config = dict(
    n_layer=13,
    d_model=320,
    n_head=5,
    n_kv_head=1,
    head_dim=64,
    d_mlp=1600,
    vocab_size=8192,
    activation='relu',
    norm='rmsnorm',
    norm_place='pre',
    norm_eps=1e-05,
    positions='rope',
    rope_base=47900.0,
    rope_fraction=1.0,
    qk_norm=False,
    attn_scale=0.125,
    bias='qkv',
    tie_embeddings=True,
    parallel_block=False,
    init='normal',
    init_std_qkv=0.042,
    init_std_o=0.0,
    init_std_up=0.042,
    init_std_down=0.0,
    init_mimetic=0.7,
    optimizer='soap_variant',
    lr=0.00253,
    beta1=0.95,
    beta2=0.95,
    weight_decay=0.048,
    lr_head=0.0107,
    grad_clip=1.0,
    warmup_steps=200,
    schedule='wsd',
    decay_fraction=0.789,
    decay_shape='linear',
    final_lr_fraction=0.0,
    batch_tokens=131072,
    seq_len=512,
    doc_mask=True,
    train_tokens=795400000,
    steps=6069,
    dataset='wikipedia_en',
)
Each number is 500 + 50 x the weight over its row's rms, rounded and kept within 0 to 999. Layers, rows and columns count from 0. Numbers have three digits each. The size before them is the row's rms in percent of the matrix's.

# o: layer 7 attention output (transposed), 320x320, rms 0.102, rows 1-33,65-97,128-161,192-225,256-288, columns 192-255
# v: layer 7 attention value, 64x320, rms 0.115, rows 1-33, columns 192-255
o128 103:486597425448453438456538476451562495430453505495556510526535526519419588484555495504529573493446437522531596448433498445493512474519523470449482467486468462493559523598554472493456578625446464
o192 105:503442432446549650502489445454481505521503532497582559443424462503545487556402426599512452468538462568489467465566473459497586471587486514505473541472505438521480536456486447486515531484470517
o256 096:524509580564559536514422453550477547566558499505503467488466451490531546440463551490528473511460522467428545442446474568490506528491537479517497472495533504476510498514477517549579517549610472
v1 102:501477454503488524360488443486539408508537519508477558544418526525423493559489548535515496524464483523612444502471549543455608486491468572478510512433497452345404456566555435561513529491450442
o1 096:576461474486550490437476378567543470502485574597490509521538501519490445505533419515506437513516582492584508471495494501510471425492561461596536497518470510593399462556500415509581419450448592
o65 109:454519500487432411458540481516455603489545571592503525500498553507473545406429450508561554444362565475438542488509459448524511576512475477523552382573527452497367455477471574444439502577505543
o129 099:463539515539588547439498548549494489406530541463462490553429419418414580503520485563478506562459561576508513479524597531581541497449457470569576516420551414387464454495486482448524457495502513
o193 093:511475453490501454515587497427491541528518448525457497471430476489467497606441510430481476558462439518509461563477532426517463486498575495489482509523500540491465535502457545491493448410523493
o257 092:522392558442528502611512555447455509499408443499507478442613552515502513545577577532458555492584451502519541477453512551512495532516471419415524519543535521565605481483452587505433540511484474
v2 104:502461443576514528467400509473473546503560555504516447474486480512552508411555499462485508497517606462474508537463407501459422501496559530513454565621467528502479427536538487515477522571481503
o2 080:548477424571550412564530516454477541488474492521333484493406492558465478559511509537502558445573514432530570527489531595586456534478455490556499496541403447441515446526543531484533501510492468
o66 109:442489499489459453467417426468616554411469537536435500517425461502518454511494561562540556516414581583463562498588504494496536536444510588476479484464561573485545486501454474525462495479549515
o130 094:495555513439557578520540520484508473542537528526650483473485540429535538427524458546457531562537444511514513485588383390386475512496492417502515432476441543549506486531549521471590482539521448
o194 111:535442519541483539376422371434493497481476551488422533541565528548601462421449597561470539567454462458369501485425492517382493492487517530519514488567412532538484488493489507456503514620452534
o258 095:515552515480513528494570565522483355522535477419433501518538455475509532488440345500574412517438479468560371499480594520491529434552499539415515483455519421417457581482461496470555563506538557
v3 100:557570394499470565591565570558468421465440472500570482506435567502533478568419510530423463426543490523476493451495526484434579389522444476537521523508573533458500502485564543396540445440572456
o3 108:462561503473595635407482460517428486475476508470579470526471492524549528543475515509522515471509534521584443470551496404451504476482425525582435581532509540499489527440424512448381476488555461
o67 105:427464528481504512488457538461449443550589512482564471484444518436501435419481512568476548449517493555456518482600504605488543573452498470483609511542506485482556482468514480543494475510446531
o131 101:493492555553511525540557447527472515471484530493502493581470498438506479529414473474532434574490498420384425537439466564553448490422450510600555539497509421540437487476572512462626385513491431
o195 093:464548392470461511473465501495535465473451485476451443497555437456422460520502516569446559523463400480496487483527478463460527487545434432328469520409517527455598437451554583579430594466510530
o259 090:577467491502529386497547548513482603604472537559518454485569428478482493510531476467545441510423422530389512512443505492468426509529631544435390345510495447526469523621459406509480566524428519
v4 102:545436523426486477568547526421453492520486481505486520345427535448506466529516502505487491454495540566435529489461439548567406468463571491545567466482492521491467576478557527539480537586485557
o4 087:531458491451400477441461614419538499454550406564484570448434466492523497476537506550508494486549529520498580518433451585500580565587524458405482430524486476536475550532565444579565574426447520
o68 110:561471481480551540440472432485427400502479492534550535409436527499533530578523485568514463438512527514538574565486509448472472555398487466514465549507554480512498388457523452511480538582429531
o132 099:478415560462480527570423516431562535510478537487470483555612544498574490459508480576471589476540536555425538518532454583510536583500493550554427586545498560454492529412514442526570464434507503
o196 100:437536434493528516464453428450457604542534479514621466472445489427517463524499498438551532424456443496489470548493528466467512404531446502523536517477525526600525448522475559596487491514485465
o260 094:421577525528548457459610489646502455437494533356488404594585498521400468519450509507484465554520503492483477517536563487492452431527445533420495423410532523544434542457523466386540465529514452
v5 102:543596469519469429553505487481507499475434469521576465538478418424483532442554540549461595544451585522414479531507495481538489503543467484512648504485533568570470479515528534482478461556520520
o5 099:488443439409465477477501431528541557419476528414615517432560490435479505552548469556515492523513445521518418539444564457481513509577513527489447496501584511588540554534533532487543484520497535
o69 105:494479510515518516531455545472503562514528432483544577598547514404615514429449531414501527470470515422435467470559570451547497547517483528326512533486383518467538582520596524558487543423484544
o133 098:505602571572525548567549518479386483403560546546544421432533422531495436449489501461574440571582584445469524467476563431508559446528481530531552527496468603465510482504486521463609440536517402
o197 104:473383564527590479504448426421537507504529473516508573517485475531527425534517549543555527443446426465547503447538502420512511545522513499473584515462576404593466533580556511469414430546510477
o261 097:496498571448497481553607426450596406553448476533468513496490474519454475498515495472531535523512400508550617576353455607470422527532522497542393531472453471505556506467503393517510539432398443
v6 104:447502539602518502519439574438432369534547565478587527536484470546489554581535373570518540544553487568494501468479513516492493602524402526449523450531475508558509551512494532556589593471524553
o6 093:545512544496467583485504495490484495480515487473442447511548577633486473453470479372525513466492422443461540471409501535455509549464577513468496484482448541514459435502476530537465547525553527
o70 106:489529536580415529473576426426551583529514537564618556509492444464400480449508463461523518521520547435446434477482505479538448432470492421510470464609472560445443504618508541428475492513478452
o134 114:460471492494471404494466606585536458562599406499537550541551542515583569626487497540463559480518559566595529572511454521477487501530466490535417470503490481434515516431468513402533502497511606
o198 090:496478461493522524603600422384599479457503426536533458510510429457504496510569560535510513509502469464533545412472532479537595489503525608471557510517510480537494515475489529495518491529505531
o262 097:531458472448549504558490435593451521507490479466384470531501548399498502409501617533452427493536506517450484505579485517514564500539457496547508535435562557489537507460535508484491454510512522
v7 103:440435403501497502484472446471550469494569548463466465465480561438511418527469508577461450494478500532449447415417501501561439528472408566436612490565580445521589539562423522458498526397499382
o7 104:503529546512468454404515516505590481527495571509479541420531425578465502563484509521597452486562464458529494562461469511443573429521549482529526506578444459523488506565525498436616574467547509
o71 101:521513511510557509503551504497513510531537557419493499451490567466386560496501511522482450553536542426376369393414542437465386450537513497501467464504523528536504557511506529462478499500520508
o135 103:551458509424583455483539524460519527582542529529510501602467491482482449576423449469586534494424534497515478505442559535448513480472431523475469461505496445565512516590412507494462536404502538
o199 105:558536477482426440596482498547550501417460493507491466453517548538508618449538544550489527435476622524518405476476451463485452545516551528531501594476440591577534526497571628423503488477486433
o263 098:452482522489513529509537568499502569556454496557539457577438492480426506464632469517478525508470529549440621499545506583572515500584544497476411454383479425459518437427466380628414426605463483
v8 101:560536447538532468459575521452453488546400563543480489495424465482543580523554529466456441574478435509534588449523503408517498596414481444519437494474388481455473519420502472406427498437402373
o8 092:436477478520540512422560461505494457593533543526549519501515436477461491553486483465521421468477510554556466440513529454463563547527601556524514586492478500475569602489443528500431600396500475
o72 102:482428502499469526443483511532594496413472594521513497505530473510452513612513460480502452507451528490426413521556532497540522461544512472510457431576526567525539469510553497409489507482475452
o136 101:470489537548630511539550440526490473471427581461511506407479456482509507517514572479468609450574547503527509559550509515491562513424489581549532525481412457530407410483457517369447416411525464
o200 109:495521461425484566465400562524470504529522485602451515406483598406515443504566486557550446554403440533516487511429510480523489549415439447496446484429468537381503538530525436513506525530397520
o264 091:521488485558376486500522451513528516470522488507431474535485421569479497443467481482418530485539590461533490535431470540570432503564417447453517477551579538508527504457561413583639445516566529
v9 103:505509518490441494562597397494530448500521512517516598516555569474526489509448514537538574421573534556501508486414478523505498510596438468461483488505573453530482480445503540395422486567534468
o9 090:601494562521488423431536511499508474489512553468472494499589468504567610415579506448558501501531512518502504518432500452538465501576525541375494480400556490552576508512515413530587486545475559
o73 103:505495498547490588427408494451525454431558538621506529449558454434605475564447400480512582606490456628459517536570480535471557438466480515485457448582491552559588427493464496530471577529456424
o137 099:553522505552535534477540538506527595559532592447418603538447445474427604540573526458521503465422486453531503511536572510458364546563439434505515456455504448480444528457490528381607407531588556
o201 105:513493485531533485478487546482383402500485534504533544463473514426479468473511501482539474542507526503570599536542466494553542556422315517469558546530465530426487416478503549523464529484437511
o265 104:408530508523467524508575488504490465472455470531498409503393482549508448576437501500443519506533489421510476454525495504448522510402555490544511548587561513524446539545532487516465522421494528
v10 097:454492395521479550543494619490538434523454491519486474508389472446492483564454473432533496457465454551432466491497443521583472522543487520514487607539488565568463567414459503484519581499487429
o10 084:482504510499399650576505565510489444573449474504558448564428463505540409483435603540476400466470445511491424483513511492476532569528472489598543665479602611575556494465410506479475496460554514
o74 101:545440596459566544557487393442419518508474462539478492512525550553559551465538504557428403547508559448416550513550518511533419528467438486522527459509534590544540532546414417544546416483545541
o138 106:420493449439416514437492640533542509529473504567531493596480503527427475545399529451541521476476372531464488529469564471575621475474474477492493472435502510386417501350482488499546516533421523
o202 108:485459457534534433539474499471436494489467569490454469429509457460534560430507494541522446619577555380465621518439426465579485521472500533465553457471493616556474555510487541473509546516430517
o266 104:529488583570521494502511454534441563453489468483445522462520536473525492513524438452492565451504539502644441602553489521395493486440534541395455411575515373517504450582590613474460457509549561
v11 106:572477553429462538511460491416516449452458461503444549446580490525529457587458444496632454499500563437508462375530548501575585397465496527489409494511508493542499471445477521473509527429557530
o11 093:515506542493470473536523407453509458406453468513519391483505540473527489569459504569477436513523533506516506545415567496489580460491502433462577469478504483521536536508531446562524517495459527
o75 105:399457413431462427511481518479480520463494549450498441480420399529449446533503501444469400448447536535537449414491453485602439604471508495509543559493583434508487513609521496433456503496462485
o139 108:564449472496447491546419465474525435545460422463449509505522538457466521453463531607507454475484461444561517524444554521487509485497504532566525588447493422493524474442486445462557435474577470
o203 104:495554540569542496566531537499514396586537494516404533474473487513497470462578505544395483566531487570559456476541522470473518516496457459496461499463510412538474526474474463474419468548439509
o267 091:452546427530556569439527564561463486538565552510451398551373507536535593494469512455473549455456527537453535560436497487478525435555562499459514505526374533410565550509547449542495558537484488
v12 091:555521529387433547517479447480562519567522527508601381397384444535524587537432519490501521556495480566445526481432521535436559608551445512467464390419467547551475526589500502436664483505474518
o12 094:503520571467521491520486427456585477471524524545487433520473531484513566627530446503469525475390485501401505546428472497541550550548525467479492550478497467485578529510462472526531490459485517
o76 097:450477438482495389484472482498402460399584502454524562555473539477544452524495433588434496463557474482487426468396507530524416450502490463559508492431423479413551455483416494559504485515475468
o140 111:509507565477414622451550539539478505611474465548560451481483476589401515571472523470460516450548466548489511486555474553490499508478576492452431579469454436610457471499509470581569504453525485
o204 094:498511413523486539465459498520504561426546479500562484453486564572504535511476502516592364509386451463478503561371475499508516448470533456499581488484483465592521520557476480507483525452492440
o268 099:544489513515543460479477461497492497527516481406408529561518501444583430483496570565485542516553537491634495531573578481435509499497446540511542448541538567483464509412563494529485515540432486
v13 104:548521383479417464483481503567434501500463514602472553416488460470494407371467532505509451481552482429515415442563534530451446491541558523375480501495402463443472473565507517596436475512477513
o13 074:502461431520519576512525554581440506502521500438497514535527448493556502553519516473396547450474574456604523484516505437470542563469499480606520472574471517505543527528496565530548483521496440
o77 105:502493478520553510421481403529456457388474460560432452506493431442415463503460416527500507484617512542534423459511490508444572591515501414474465498564488579540529412540472461445536537547522472
o141 101:552508469577418473509454405473511526504426550521488505521472601532523449430460495529465500522496482511580518517604562446490529447562467462370498496485538547467358530494437506537529480513484602
o205 123:544465443492587469502405439524434481537496520506545632540553474408526515441468439519469529455536520521408552529473557478491458432487491596461512538534492458567556371476493363454479427536484481
o269 104:452607515477502513585520594472599510481530429467550472536544622552492547581571541478494581526535484520413510562427466482563505479477514580501509429430552516454534586467481551532487501393532470
v14 092:566478463495518492517498479584525464486593539574454528539472557507500434472494514443442481469425484452478472553591510437489542493521569434598493492539536475463581523510530575506515533515510426
o14 085:594495496515558564512491524448606471430505558596436477392470390487503468541419366453477521453428519478544490452494525528561450626526500537491461556516536483426600477528476592570524577539530420
o78 101:452362492460602529467465552412488568551498436486358562574420434481533540436525526591449597540495552535524479419476473515481464510545506491483562465523505551463541548561406540431497550463525567
o142 115:481524501512541470504512469536608502562581601529555484491555553483560409502515538468516445593616450434464503550527525403437523480546546448578569522412406525518409508509457515523529501478439507
o206 098:521516533451564530483583562534408469511507480442352513566511530545484514429526525513515538537565516570512569567546545493505491498558470483572406426551505485537513500494473504508537408458558494
o270 098:443587416423484460468502419549503561458530451506580476553536542417458458538530542518526518486524516545561516446447533508561508476454514587442418482383509467535401513511531491509466534523473561
v15 104:418438481508469526519568433496526500556592449552510534650469492466465566455580502507418551464502572527430544471583544535586509421480535464467513453439403541559531603516427418506520463501383492
o15 100:500545481448479502464564654491552547539483500537522514489513489474486444561540519543532490531565519519527527548471491411437530443528642526472553448513533521487562564575495387462515619488484588
o79 103:488527524544449595490542471475531440458473487511593397551451445495463445378476535450548589498476519540493408508509384510488499500547487417505545569538520464408467491523468439541499558443504462
o143 109:498481486523551493459516498590440486598560593562446493529510533429491515505488496548450494549599510525484443484613517479543531555514509506529483461333580515588505563510501441520539476453476476
o207 088:474513547501580583553476500522568450565438520521569494427510505541452560515458502550593479454434507500531552507523556466590514503566541478479454498465439486572466483515518436492430459495476452
o271 094:563407478443535531377499527377433562539512571461432521401537571593624529512429503471494472503488464491569521516454526495398483474574488537565469491565506539530450449487467658515530517490532428
v16 102:552468544515615433395541411552475509452565480524519569551514442587523521505579478587502477527443480527446438409559516452523461583518478515504556546508488518473452534499531435509485459437451504
o16 106:469496581458564450410531444533534454582533562473538404470515480481460535473547487545512515408551494474499481441466422474598620511499506505522447482652458417485447532618499381430491506509559454
o80 099:426526499446565501481602566465499528579540589551483535533502475410548459536406488450479500584429522417476476624516446495510498493479387530446546507605530569579516566516558516486589494449480509
o144 101:572484405554406437481418422483477432469520387559520509447521516474581520551464559493522493518497538675489608413470550478602476547461526512569586495440545531481502513429582464608530533499495449
o208 102:450537425540546527518475481438540574518520499490464438524549469484554349520429488540477487504499474422525386509512535555516515464540450514452526508493562450528496539506460482497423500524502535
o272 090:406458481489509450581366560564462470462454502459581448483441505500449542450561481430553505451530528534442488505475526478413494488495553500511416532462409549467571471494464522449487503523467529
v17 104:498551556516474482580473525542556498611506422455533613458392531466510501522467493404565528510567510510486466555521457537652531418532468528466481474524490522523534484528490549529550557484607532
o17 083:522500526519459421537610601428478477594552530447525438482428490494559482473547536442504403590639465421512544487481458480553544483584484453512475518536529504485582499527485468552511568481555501
o81 108:494442490464469543497449443448507547439533513555553544495490431490376517532506456509472512423488514466510563559516561589529529476517458576560486553473475567496539460523496490569502514580521558
o145 097:530421580494502556494495577551497521516521418631426500447464506472543502533568526463458485541458528460478496441355455494502517504571456482450613547534563540525478528518532542518534550454517432
o209 116:454566411462447490465585525584448462466499467499556506510432504516481520505546398468468518356614451496472522437524586574533445426496504583514493419470476401433578407540510477559574519449526526
o273 095:508551518483549456457432488479544532430565501510447450536575523459517492472454507515546562531368497528490454443568501497394435596433496453493448444463496515517404534472577469377467510472532501
v18 097:647468526543512557477528442537561541388466479358504481500503482531519435441516499576533431566472512541474530544538480510473505461564403531441571574501445412557541465531566516495503478402440586
o18 089:522461563415580476503534543466514415535433441434567467511544489482559471505506499433536539532450499502387437570491433558481475363541501519526567475516497489527527504555476396525477457518546595
o82 103:576523390530523487451504622463494526419480518487486515570440516444398487582478452431498528384536514583540432487532443399492518547528385523453471586491436476371522455514431545497526506446551510
o146 099:477493603466417453491487562470541534466431508438453479495538520502489482423428562439525428509504502431465466501456611574457508448501459437531463499505489427505494425444520615396516441494490538
o210 111:423453435573587498484467455463470579564626491452529554481455500529626416532400500582339499475573442525553556501477521496420487433525515498541456467541447509556371502512492534515531524565425382
o274 092:401551451394436501482554572512529481513471574498514479489449444584444553552583487541576552413389512427475472447584497486566410598465537526486510532371520482541504578527492498499520539534517480
v19 102:492525568496443554435558529515493438438530487444416481531480550445620583438503469552472459489548499483460429489522465484518425514566538502548544424619529432482421458457521422405537524529527549
o19 081:572399525421484536513558610460484514438540453532517653517507545518514447511524529460499510524490542468502568522431456467571462575581480437469481515508534573448534523554507490558567517469573572
o83 102:478483506526441477564514422508417454505518591438482457413502503491533453519487481548518517479514502504527455511462485450431465546493466530597428447504523441556467582578483583528413386490448526
o147 099:467426515482544458552524511482511497463486468522368525536473534493566517461465431525567539491484509584413533446467557553546465414453449521551550472514535463479483512480532474508620418487520466
o211 121:482520486556398542462518464510474355484531581443474555517483426469526533425512505533398537504548529482450501495461534499536472528466527535486479456459461539421499507530532432519461547468467533
o275 096:519579480528545482393497453589540558473519438537539501516568477510382460540503609435561533513427503468553522445532488490453555541492494527416482490435511517567545523415529521490443550558517322
v20 089:513452527538519544427559525459564433486626540477495464553538619539541449534564523468576470572576517479494400488483471428510490507505501491451500447537499537500506424420453435498487393494541581
o20 085:535471501535540507441491530484607526526510537460593490527467507513491508465492451461511435552595552375457527504534503476503552485511579461509580460552573464574619441534404441519528449508483559
o84 106:488451543456477495512505533472528475475502495511494516575491499542450508445481490548489538490508436473547461479536463492475446414461504529521572433502547553528480605445590560589516510592487540
o148 099:512506484557531503497515468457429471544410499475520455533497547472636590522501540458574486610434528442428434460550455456478464519541461458498536479616474548530512470473475535492489539489495479
o212 094:564555444462419496465535443529458435523442579519481486409501490570502524450571534436483475439460551482574483573500483538516472521502558514527583485542599493380448457532547481494463488504515600
o276 101:373493487491552510527525381552563537404511487543450491485505543493462526483457503565529575484488492562431569473557573518473514470458454456552416543399482443449483518553469539423521544442488534
v21 103:441482463416527525520523531584503550574475507437569559546427454450483559559531428522485390431572428459515372491444529572484518495455543403491468450494458499531504526456459542475496577508585511
o21 099:539502456519440592493588564493457528563533484548442492457421474524465469479501500491542444497518516520522474562493510545491530502473620418458532534463540543531384531558522449511503491478482567
o85 098:518498416542499443520458534433465495566510602482546437554557495508458501459540452464465458498593456462447421455555544495495542480541512457403548557523474421442617586402494465487560459302589494
o149 101:379524451487476543435446533549519490550506569523588486518459434574540455518464480510519469471462508621559480495502503463467509495528474431517501523531503506557456449474485481414429581609477482
o213 090:466571465515494427462518467526395482489586444485471478483530503570510469569501441407433501631533465471571534523620549511555381507534484522449449529480457445453581593505581447560580472474582462
o277 099:531546611558475522547490449482519420449469479433497555532460454509539523418465507520523543542369530398437490436418441481515452486478476619526465470475482446408532471482496584542501467610488516
v22 098:460419495480505472489510509510487510494590562436503450425541457591495550522425546472580488492524608431618413540486578357514529465451568460493479435526477363523587487484518587493545439546434540
o22 094:470457526580501452533518482551461551526536511515500514466472469544503491504512554453531458559495533471517434520489504535444575543512518460495481512587417481495493449468526569419490461496479486
o86 108:507520460479569547482357499551457524575484498500519565449517575475595407513503500498492491510454492497460586486483377522559413492464526543474614544473524452527522413509587493519485511477540518
o150 096:576504538582534510459524458522485508532500501467476549472564443462461611530426386453453386528498525514545557510528535508503544538524569531445451493360524506457385554423440526560612481513451457
o214 103:526499520411525545456543474458423527552513520540567470532510460526434503499560447528562462532438525512449517570495481570484504478388552476575492524511505548474513452620572445540484493482455588
o278 097:519416489544480501499532505393512500460460502575523485534496501446557474495454538521588563435585444432488473510472484483469482523607396495506461480476486526538587532542544501498504517497507535
v23 104:620486432469514461497478542480466517552473461530524551475497501442438528437436464409595519450369512486566518505434515487491492516479479460483514501488559511508587530579546457453495495463484508
o23 100:492498411469491456516503422515522581511411498446453439502534550430422491498549434473543413514535450520541487481452513500492507482554509496402583495528401442469547562520536488529527592504437562
o87 105:564496493549516487527436483554469540555463543500511492469502502398526581538457517443386504528539475470501484552469517426536430567533511484502538462434529476470486563537548560509485383558406429
o151 111:513591506435414479564488447518527470482524484555579535453503409516496472506451476548555439550467532495615449476498501384530579533569559418480578578576554485521499509544539561563465483527458520
o215 090:496396475458468451419495547505405502423497501449510581502454498472509511495521421393516431527594539486460496551393412516555519580464452586546536442529546515410566522428436548537533573431499468
o279 101:441529532527547464488451498486521489528484534550518476553546591619491511456492616524417511458543466583419634500606491507499472431494490490459449497489483493543423377619407469504525482499570531
v24 098:448502555564427465495440528518481510458507511542410524569441431532444610420522539453423537565533409466510458549485513434520440562370516536531496500628501539432559520462422460544502548466560551
o24 093:385531432563362475545436552483410565591484421492494425556516526594414423484505545474448498501486486447545478578556413500420459538503575484425556415441439502415533453503470519488466506457520434
o88 106:395372549506479484563527550514591521460518501549522521489508497430448488521411522476472566542508592483489438537572557447503544458549460497526499549521579614580508504498570559536453562590466547
o152 101:503563536494510559494470475468445493552428494502429543556471505539467601479460494491534482512407448463520602487625542540468489478469448514513473615550467530499421484424514503424520465547421516
o216 105:621408495436474521565519459594602540497502561485432501602487490580562500525493478565417480510536567510516477523506548461543438539411472501499442485545552474488536438494529449601469548576479532
o280 093:468550445462526506422537500497478477503433459447540515491506501405510466508529536502550504464522494546532524491501444521531512533539515528525518496417532478636471579447533442529528437398533504
v25 105:447563498442462411509394512353525469515528452477486520514551473569532513462496595463449596460549403524583457548499467510535467452510500469515587445538518464457501528464444492437467431490430498
o25 097:513498460435407599570413618409404457433443493480511523507498562559541572499509573530486528494510535460557532412580501503449400572518409554472470437448479476430509600435511574563467468578534466
o89 110:479458467492491498435615570483558562483497530610556528617454590462455455511396461439614600493452553453487423522414404429581455475454461552547536514518526463455553563413523511510447460487431558
o153 107:569495536517495458462510451407480512529494549469428464460434436497458490499550555594482510479497464554443518511479457482488475570480576457458471486506440397553481494574459476571490481440485560
o217 101:415552424579546521544489479578438546479468529542458463533396483415530468520484460548499480486468479517517426533509415483582436497565499468486524557496574450430515483457531592426471458481598544
o281 094:415457514513546581527472387642535441413506526459539482441565537514540544591473414483470529521457493547491584560616608485415585548541586507465514577528599632538476424530520401518534646526490439
v26 097:466538496519555475567520468501518499483535454501529442552550416559511470542494464549426559514561452471471497536504431613515515510514494525411440573518549528443426462558556518534480556478492469
o26 085:508477521517396551514448519452457495547504512528522545563502577575485475486459458542478446493500498550412557500518558510589508439469451569595448427466532494510483464499320521501446539434535480
o90 102:483532485580534503519480600529462459579501501434516484416529563572491454511606514472500542496391552454469586541568524491468520499536568548546504491526473503485499482476396542495453456411503518
o154 113:458496490493546460465490438548547478375574501552513501561545428431545485492434400500542559439507499595417415493526464543473478511408505474530409489516507473527560502526455555422406592463544515
o218 100:489500444393454442418545477504469452441438570449530570510494537496523485548529551481511473475520479504457532561484567546552486451547574587435493546490500478461577518542668453523481489492570514
o282 102:478485473536485583436536500487508509524515469487397575494519453505471533510514559484586462623465482536536448473488468420457483639490477448383600438462475514536532556494541493470629456576534513
v27 104:422612485563488497549482522417518557452483526452530596528456465512395487539587408450533501529564408530564471401553503527489395535534419604417492566481438551530511567571552519524478413478554528
o27 095:447548416575486557590569430437460587475496502484531547543404440569427496471448525455454409466518486418537473471605520438569518434476582421568524479406536554482525473470513461522469484488488517
o91 101:567496485565524481413548490523448428522535519491527500492477468454465491584376471420513511524532562497529495459484507495463497403423392439471416543518461491516398544541478438478482496481534543
o155 102:543584528479600542455458436483449449483396457423419458471533514490497561433557555492491415485506439407581464484561528445487523464487454454457507530495476513466550535588575390544466501477472536
o219 108:503585493534501432512534468485516494527494495446577437511573554516526462497529518489517552485558505515437519476440519506439599458498455565533547480524596494565456540557529572501472461474433456
o283 101:532412563389445502493520489547592457443496440532457452515584479544564481466425488545488581510427586541533456567514511511527435498465538508527533434516520517553512489374373455554527482491515466
v28 103:451531487484410481401486508557426542515476517423531506526547524537457507550473501430530473562499561391559483488495451407499522419430490445507416526529419574540538432455519527399570520479429536
o28 088:467498578580542514448450506554515482538508462515549541463498482539562503544463447455467507552501490492577464528451457533512557497466486485480513533527470520482536365417526447460460454479554406
o92 099:463440501489577485495519407519468479352444495494526507575465430455433485530431590542463481615513594457481498430467464568582605591517483538408569594538439462544476421531448484505502516419528466
o156 103:540578460555499456452506537477500576465511560512426459560528505521530485440514448427606475408548490576545528476486449437504488548507539469554520505561553581473581592608599509542443528569500491
o220 114:516543418532494439460536511482443425510462544484450531367538534478455563420469568641527558489476592530521475514498563478565506509540492533474515576502440533543473541475493458521459443518367496
o284 097:516544554513538499522472536446561526528514478492523559489536565455478509466564375456483530459447431491425576447518542471498377445501586520474469439432534473485422530445457472567444484495544554
v29 100:407480516487417488540503432469533547529450559602462494491519509480643454462446416549621554555429545483466457489496538495486547502509431613502509470426548515519426484506465403530391467474532541
o29 090:512517543451524651479423538529491530454487528579491441577520412527453537543431551474516530516513521482583491533479574446466437407550413473487538526395507492507427472470506421417537540555495545
o93 106:473509478406477453471493451518472477421504414498548535528421523507478429428566499455473427501603496532469576465437483529456455446424590516421490481547480469449578517541479482431503520517591474
o157 112:506493538546548458570504577431361552578547536502504511494489468467587508524577462512490549433402485420479421581567417467469457551567446592543442445542510504440487444536434550528451449446491437
o221 096:538439425446560532490482495483530469540540467462470510451516475450504442547527427555487456508424399569485439466486519484489476407391591530486496472504545476468439484554458469585519441499502538
o285 099:483546513538556476533460457540553451560485491408545544433483575445441523439528579483501465473537496374569446505557463555589473476517554461504500513479455577523498596497612619527622563515439439
v30 106:440540503485411541513457535540539455510551489492491569529507468461546498467489555439512445533563466505526545574513414494511570439557484530604478418490507515570483507523569442464514534542439541
o30 105:556509489439472499562537523489415485539524554455470486512482530466568534433522554484532384515473470461492454594504507498461553469604595495498534550483588585533595574454505407473628513557457577
o94 095:510452443436562503539572505534494573560426503510541470456527511510522567564396554543420490486370499569481485529504514439628517411499461495491518489507448433586470462418430529490538546508582496
o158 102:393482456522469530626452528473509507396538475554508531481551483541448399449602585472472551522574501470474498458481440421496535504504513555523517495548455530470499592507546508577538581474521461
o222 094:552455527461520530494459461549477483581479601505495549568498488552594519516446515545541494557510496526458484438435437480465558492530546506431516521524493442508519444497460487458450497577500446
o286 099:457434527495528413404466474585585536496405455517519448546537620487417421458522428473531444393495516584519469453526522520493430692435469503445523531508520490449527556632430497470345495445488576
v31 095:527587463502530427471408567504421426545543454544530498570438473507481474553531481597538496475451530508512479566506490552440533545467599440487487395536550448396524399526536565510565572452500455
o31 097:383458529578507482477518521527537508524551460522615493507495373437486489526521379515533582538480446479417426456489476523486448478381418453501486559525404493489389476438526496481498465533511449
o95 111:505563497505551551403518511476492509455444461574520522564502379616500514472485554465529445517480478579533531543535514483536482461482341520420484462539480482496469520497485607511500530564489486
o159 104:432537496438498562556495593483439501513593461562454517509428434527544495527412451517487559501517515463462414447458569522427503493493599489499513514495538570494557518518492587483476471470422527
o223 096:531517536514509495616496437543508406542425528510368507437467599496493503511514472534532438506516602556611561537527452474579475560523503546587509411598510478478493470508451516570475444469500442
o287 093:515394532529579529428493452508437551445501534447550488543528585495451487533520429505511534460506497503454466525434552497444469538524458478582552643410502545540466496517463489383440474525554472
v32 099:584493550487589564423488475478521543520548476544496515463476466556489485402480491427600569489564520532453553474538533487497474531495536452475538526479471445545492521463519556481483550380523555
o32 091:539454552558503457467494521493563554485522497545556467468519445545550501550441440452563534450551414502501452478474502586545522502489504592447437520524557445472590438526394500460556432407508478
o96 098:410573553478400495476572498551524487513385498566501489521365531540460561514477500481477468512466566498458496446463479432470485504499519491425480462456494503407546565395483365513515514529426496
o160 104:521525466522551544511426450490611417458526514484537447484578564594468469474546398462476477553544490497555507519507591519427500559520509505493468504517486479535504505541433472436467615477539466
o224 103:468599405525436483531449497560397470493520464477473532523497405430555514478403477434472566448561514434480536482580531437470502457492492479415494477458515513530432509494584489615478468467544395
o288 097:499478562482618471514515534466408517477544496472507490521491492430507467390542565540489447531451436543485523521445446454524493504464513527592548499508472601520437532528585603486523504495499516
v33 104:525514531440569547467433538527437453532520498399627509571463467496518525572543544464508486562510615568541526474566385549493456520515487485478491440546471490524438568532438539436469564523537460
o33 095:487520443498527451541427437495459489549428521447480461466551501513520514555473606507503520480457498512495577535476499520526509481426479557469513578458406456463500468568490517494498429476476494
o97 099:510530496560540613488456547438483533480584554429553488502504528500495463452496432448543561426493533446496438536524447568469452476527418552500480540463519471526461493445491495579515523467543496
o161 104:480532419505549590495505589545401461605461529567486529408469508488522404513525534466516462527543412518427463532509481584446481509461471474503536467527440503497450526500556523407501472525575410
o225 105:556503510491523472495539463587470522513472611415589457514394513538535579529524477475599500415522517538525462523603420475546445418582552480552558561526555496524397502504534514480454500403509460